Weights of a small transformer language model: MLP 448 ReGLU, a variant of Adam for these matrices.
Each number is 128 + 24 x the weight over the matrix's rms, rounded and kept within 0 to 255. Layers, rows and columns count from 0. Numbers have three digits each.

# layer 13 MLP gate, 448x160, rms 0.126, rows 14-27, columns 0-159
116096127132131141162151086173144122135164137148105119100137140120099114128089135174117138128102121150107131145103112131119161161129132117102146131147168097121123110135084133171138150106158092137094126183150163130164104158171126109102123072142119101144116116169122141137171116145142139057123149124145146144158137141090087111126130123114111159083121121148143113117117145157168100140124165123138139140105140133176128114123104113097137117136122146180137148124079120139087171139127113
122162152157082126124095084118136172124162112140080103141149117171135096141123112161146160158122131109101123160157130131091132157162151123102107092118134118089151179080104137124128123078090118143120138145160110117098147118112105114160153143170149102101103146121133154175152144117142071096120141149153133089121131147083080155158150120149110125097130140140126152121092105107146103151149154145151107087136129138137148103125084140131117140123131118145128132099169136103166139155139138
131126108165156115148111143144063127152148145115125146117121129131102087116128160106089116165142135102136113113130126170161131125095076112152114095117128105136131101140088156160122100129184126122106126123140148099121139104133162141117136137104172096164137131156144138132131142181135148145185147146182084153169119092102125141157117090125141116146110085123123135177121148154110125104136166133155131100130137153099161128097112153138133144122169141103151097074124176095126143139122110
118126112153127132182108098115146146143133163132093121150144100121144096129102133137123131157161154152143123156124104110113147086112116091130094117120129117166102133087119127123144091127111153147141136076122139149147125121155132118114102155145125152111111117097166191134130128119126111119128154121120146108104131095138162146126102107137135115158083177156139087164072141165178136112134153127166102134159120109130110151128128124108158128097152084128141104130151145155095135101126097
091170146141114107123139104130126149108145117078096124141153091144116127184115139119129135136145143116165096115097164091074186121182092126105145130102142122144130118132139112112147100142128134151162171098106108167140153121146099125137133113132102160152105145098147127129116139137122122072134107126129115101126128126117124146123153141145140135084122092110096101146118152159134112149104166106119125110146158153134146174081106139122107146072150123157140088131085151112133138185110167
106124134143176138125154128162094121102122149148133125121137123123124114125091164113101095125125141116156127145117080120151178133089141129099120129081093101126081107115134148119162160143100089138132165090141138164157129146132120156125164122149140078139107145164116139127133098158165101051148109147138122146151152127114145164170126127112075119155099157162124102149139073153150093147137139084134120154164129143143148135152124138091118152117139142146094115065135106140115142116178118
114142138152107127134165103111110128118104137144157074108153049179102128134160104154107105119154106130130130123140115120119122099182135108114121127116183125203165107129118090123132114099172105133123132128154128152106139117128130111097130084074143127145080162124114134133146152142113125156139104160126143111138123090126115126148117121159138148145133111157128110148105133097094136153118134104166138157118136100098149145149111075128122150119138132147150140084150137113169157140131155
141078108193107148151166100150139117143165127139100113154139105117089107109107143138135155154120134130113122110144150133122169102130076103079137138072134128137156125120066151097140119137138143100112107151148125153178130108149150102163142136125166139134106122157106123126131145115124160128128141126143114155142132137118167125155103115145147138109085122104115067144085150146166119133132086104138161150117088135117067134135104175113108104155129108141142075115155110092124163096096108
138096133115127144135071143087142157117113150133106137157100144163087133124119122135166116149108108150121148135155142087145158164145130125096144140088158113135083108088085156166127098146131135139144165095163121142124153082143121144119160127141164107115111135129131104145136115116163099144099112136117145116150136126132127129095186091140132144100139175143119165099118161125136144097136117090084152124115137143126136090105117138142136165087162124132122144103092160144149103128108083
141138123188164119157127071124116126152111111097106119134116104103125115127135115156184107178071125126135116158120137116121124122129086109078112146072124104148111115108102155152180121087132098137135133126118103107098113147173157149143140143113128046127132114106159130121140173100153127121140148128120162109163123087135135111129103101109087132116088149165152124108138110117150123122147079100146182128126151133140139107099176143127129172137164141156183149128110156150166142160120152
096150084112126122104103111133139101154092147108113144117094146129112147124132138192125143130138092139137130125136113139139141112110105134141143131134137091107125142109114123137154097112154111081119094142137114144140136113125124110091158105134135127145087148155096149149171134180140153113102126134079100125117097137142135101172122064153114136094106090163155088137151127181124145140133126087131137104119117132159174091120111171128102152158143126134130157139122152119134175132124150
090143084149108128138091081099138150150102125109135120160136128099089123116129116146126104114085116107128109139134155114155127094120174123118146153133187117132112130159136141119125123097115117110119121157131117153154121141123138145151162122090134100092136106155155128137186111103143115095116141115104132121201117136105121120177125064157069143141123150113128116142050163096140119102139175132160139088165132091165114106122139210183094137136159142177088138113144090122128163118155105
104106116099096176112100084140106144116119147134103121130116096132110135133143114118099143181128146150136132134155126107139162122160101186083104132145142166113102139082126159132123139095147119116129108146124139087144117122125130152107121170084112110136117087134144125133108118137116118146169155153162157105147112100114133127112106139161156175119117106149075145158106159127176109141133100152133141158089146136148075144164142150076142102147173147148127123136117070136139196154130153
106069141122136135118184136111122154104122115156145119130130120142128164096109137131071100134144157143103122142136148099090194113115135124124115173129147131125140137090084115128140123135154131139147174141193118173122124104102147135100104099116136145140082184137124135132106155161141115118142120113141100144140120121110108134098183121161095136130131128141107091189112107148152144115142114116127154141145126146083055104133137109100148131094175126110171127116112108114105156163166115
# layer 13 MLP up, 448x160, rms 0.127, rows 14-27, columns 0-159
165097087133141113154129073152125189114083095093099113098127131127074094154132122143127104141103120109130181092098110133113101136121197119131132128099141108137134124148166109112107140105134151141130093102144125116121144086114104132111147130174138117141140091159113164127145098106175129137100127137151078138132115147150160096135124114137102136121148119120141084147188134144111104122137135158156155167109110155128154101126075135146114125137148174122126139097091136169124128115136138
159133090137131109107095169117143097112139112146130120134148099114131118183090118163104099142094135123110106142081091177114133098149141157092161113127128093152106179146114130130142122148122089077187139150090145075141140154146148129115089150115097116109123115104105093137138136102112154144123166146130121150145145152147139155159097164154112104144157154104127136129131099131164141110111080138137149136134128081107138121085144112109140124087178169117131138101123105102156154090185149
157148120142175118137117156140123185113123139130118120148169139129109126159108127111070101170123125111098153161140096109122141142137104105156124124118139106121148082112117155177133113122140118177174090126157144113145126126134133149132097160163165137156116126127139126114115086110129110095151137122103088119194117113114127091107168132149151069129113098167112130105132144124112111120151149116123112071123134176144121145095142144111129110112150150115098104140111143090144126114084066
075129080123138150112136190101141105093145112129118152133091136079138087104096121150109130110108141126135079124127131143115139118130138133096169138150112090142121160136140139170154153171142131109132124132138149121091167116155107129120128175109113120131192137109120132154165120098140126107123142131165143126102107142104124137125110134124121143133156111113096113110111097111101125166124156142171138175126164124145100174168155121126132113135120142100115131156160123124139091106150109
132078095148129115150126115095095114138136091140102136117104153138126151126164121094125117133084146094142112104145110122127075107158095174147166133123155145126133138150146091081174150103111125136142132152107136137096087106145124162107150058151098121143143124137150122153128096123145145098103116166160107152141151139097142110139088154105115094109178110126136144162168133164119110095119159175146139138143149095136135108121154127171084166138134107089095126124113134163131123112132152
136106146147142173147097105173110173162108102110102128137103117148109148156105118124189104138100116157090102142113115110148115134122127155120077151139157110141097125113149102106194108144134115103186153115137165145165120120069135112146134134103134135182123131093172122166155103145110121165117137155121103158143158149122136111128132142117163117155136149127137157120134119110120056126163097154079118134092100083137132127134135101064121134152171145154080122164162153129109107124140101
126131139131127129121136139136122139127132114088126088127142104135100108142130163150141160154142138122140166168100128113138148158147137160143131121121140156133173105102136154086161150108144126127108135153112064139104100113135091061163125104149144112134130108093096156146104111091126161149123155149145120137131143118139128068165151161159115166111155141142074137118112119110151099102155095132123154119139114105152119150095128150082131128117103115160166140141107109117147132137142116
165105136145180108115135136163105119088093168151153137084128137147088111183118158104131164125132143104109143153136133117136115086141134128185126127127136100131104100107181073146104165134095119083100111136140112122083118152137098129145126166094144133122131109126154134119124110115115124113139146130086131122157092110119115113116179125079134115152170108158126145150114130168110191109139139126128145121117101100172128074151114134131144135152161143063192171134112162124109125137151147
147128129152119087115136080147122104134158083090174129128154141112130116104136099150081134119121124140132110141129109129104098115185156122106099152110140165127177168133171113104130174163128104150171109126110140112138117098120145127141094176140092187141104142133116141114130114118146128129129116111101095157109118104137182092122130171167132151113079122136137133122124060118118131140141126165132138155128117115125107111163128129149144109101142155145139099070106128139143119138102123
147164139105126110082109108143115076153105103149140097108139098126189124130130130115140141093137151157113131137152136139127127105159103104117142111170123151095151119144135165069123123134098122142150105128154092115106188117127146169168105147116158131105092121120133111110147097137158100127146130197129117095166116080153129140118097127168132120147063111128109147095113086159177150127134116134103143092115138163176131094075114110114165167104168124074134146097143156134126108127094121
127120078153162121149127131123097153193082149130111149119119161147119150109133140170149145124126086118147131131154111104155159110115121125135151130088141143118127113103131140138138098121137139107152117120091097137140145137126128122132139123143125143133070148140092150135158141115119139095117133121120109118077120131146118111139119108132076114127121078098155063098137153160091125124153178141143140105135125148142115100142136155152085099156128120091133079163093128097140129120117157
100119076129132115102151127094140207148162144132142095094122130099091116149126153161156129143077166110121118159132143163090108085106142158136149145145129133106122135147185144090096121143156132098118124147084113145172147152134138165100163103076186117129163138163116110103116123114116097112121073135116081155103133158136119122138144164114137118139123126201139163174077106136179076151109129127060135112146152125102086110149125112130124134072146127123145124119141165112149180110197125
110122121116141161167130114128119159090137163149080137128088135164133158080114141112135143086098147121185105128116131158151155120161130174086130093128141094129128128089142081096151114126168124092138081138117137151133106103109110133084162127148157100147129132089125133144124150120141154129111134185118109139151129108152136124111140089155104134096122112173105142156135094100148087097134154148138108141143162067130144093112098106144121130136132133155139129150102147128162144099122116
171179136117114134127126100177122038126112078150103078102073114126107131133132145132128152114140133156109172127106120121106115109123078085118116100155132145130155131119118117128089117134146057089108110180130106109078126143116157143191082167146117131148137111163120145153156145092117167134128114106149112121112113180143121146144108111145132089138133119122156134142133115132128128147082154142141116137120120109137155109209147169162125160179141147127092144122146134137138128103121139
# layer 13 MLP down (transposed), 448x160, rms 0.118, rows 14-26, columns 0-159
110151119127119144159154182122141125120151122111170159156166135150119132159137117158094107145137100140149115138110161115149116081142099126105099127122110148132153114143183114130123131092094108115127135104124105118076130139130107141161096139080133138143140089144121172136134067125144145140123114107104104130120105150147096131130150145107105125079185137072103131118109132088116148129157136110127153122121115151140145122132154115132150147084081134085167193158143160118120095083125149
093139136126090126096084121065131098156105114150134145117144080162137145130150146145188135118090113093154143116170129161097131135142137108098083177163164175141130150127097156125105098108106072141113147117161138089151171116133111098117103149075103134171129119157135110141124103116127118132144143158152113129141149143138175148126155107139113117101143137118161118163085150130102139145093114125119155121132141142128144154103125109147111085153105115140136103143091168092158136146142089
110119122127127135108126158136134160103165096145159146123101129141109107103132149121112087111105112136121130107123103140126138132110100107112138085120145075170132156120092155133075152125152152105121151133119167137127086186111147123141127113133145109119167095123119108116136106132111159122120086089124078139114111108175136116138122156168139113160165186101131167135135103125134141154113117142084093130129153116103212166123130153132133112118160131123122104157097152134121155152109095
109084128120139176103118132180103122152107162136146124131156136171140165162102071135096167157105088115132146111128120115118098126091124148155151151166151109119118122126136103179147116133124100121137131139133124135134127093087071125106137140100138124145140140151136101127145147124120104141107107134129105156143177126098145117141086148142123135075123108133088147129113117138095099137142081122164103156125140140156102103092113121131147143148111112156110192139128121141119115146183113
156125186166133123121130097144210138132108109108141113170130141109124116101143093139121088114175129096118098113117118102116168126090112112117135142138157097158126162135111117153097096110140113118110131113142156124114145148122169118100167116136143122117092148111070180101130098154146126094136133108071113135151125127135163131140112143124143137135085151099131156138131059166124140087159086159140147138149140127126144084158099159126115123136126122163159144117112120128159104122135095
117133104075116145136132078183086134106092144137153126127146083159153087119144131133108146104105118140143144077126095112151103128135176134130127143096173146112131133093146092093122082128099079106137115117100117111136132102118142161120139142114102156146108128160139173145119162179102133115088160131124177142128148174118125182136123112140119132085099123116163094110146106124209180132104114117079133133182121136114119145154145138147121122172121112157143142125173119136136157122111123
143122067126128115175137118130203114114121135121084160151116095103109118132141116146148146094120137146116116142147171146132149144155115111146160124108176134141150135088096106125149122157112093131173130118113129094136135132090145132111096143139146140106115177121108129095128122109138160162118132115163133131125169107064161139121135096136086140145142115137076145125083082119111101153104119156148192126129117157135128139133126119109104109138097138122104145124135129132168129120118164
117123087149145121106156143131133147145169136116122094141157102156106150146129125163108156124095135094088143104146100092167132134149132109125135113070121108083126124078085101138128105151091120181150138187114151131134135084128131127115091103140192122116148170131152084139125096143120093121128152129135127107099130142121202190113122167146140097125132136116104132098123121104146132082088129183120126108148132120146128098140104131124111122179123171151136177127094151151110138086141151
143124084146088147125141111105080118138124099115121121125159145153171100102135139136134102132129125145128144166152145121181088106114093144112161131095140099129125131127125116121153075094168138161115113134114134123165130135089112104100163127145108131140135145130148104139171140115119116094135134154110116105145144122155126104130111176135131133111136111148146117139182108175139125161077089118122134123107174107116114141170150165104183125168119078117115146102122104090104161113145154
115150153113158132090133093169089094154172106087138139128134107144167147137161097156132105125106091142094119158138127137154086110108166167122179095139111117120124107123154164123097160164121103077181139132096146142090121162122140108161148141160092121134140165094134095123146136110095149092140116160116164121126130128113106097145090142132121155147127148193119162154105114123106152085130111121111086119135097123140129092168111128108118136120174142127118108138173150125095132115089153
129134142134128136129122114169115136132108118091075100119092124156146154145146140104164122126149116150101145130130091118099139138132112165114160061144166121144086068137152131113152151106169129131138127167161160112107105107116128128116158136137112097147122112140124106142085108160134143152099146151120153126147163137134112094141141096111086145082115098120157167141132147113163108129136135150073129114102124118140158121105086086166150138138146119148127109150152114156117130139089133
131123145150103091175161137109067132144115110118133170132073175118142138176092129154104105143124179139146144158132116149082114114115141093124120086114122172129134139102114160155127165065089139199110126110121168092079100131119166106105117127160137115111156180148085128113119061116136131165134143106114119116133082075162175144145145106126099127091159142105140166134125136104103147118094150133121150195104188170129166069118121124136119132138121142108119152161149135082152120107113138
120120093112115120146128094152132129117136154123141142090111141122144145175116149114140118127149129111139119132113149124125126161152068132109114116142104151102156119189152140098130169154176104095159131105135116126148168085120095134112136146138137090124134072151139115123097120125093114110161118107118129099178125166155175160064144113196122102171157106139099141111169087125092138131148112149141163152125122085114132114137126087154111103124101124119184115120137145127130106103110099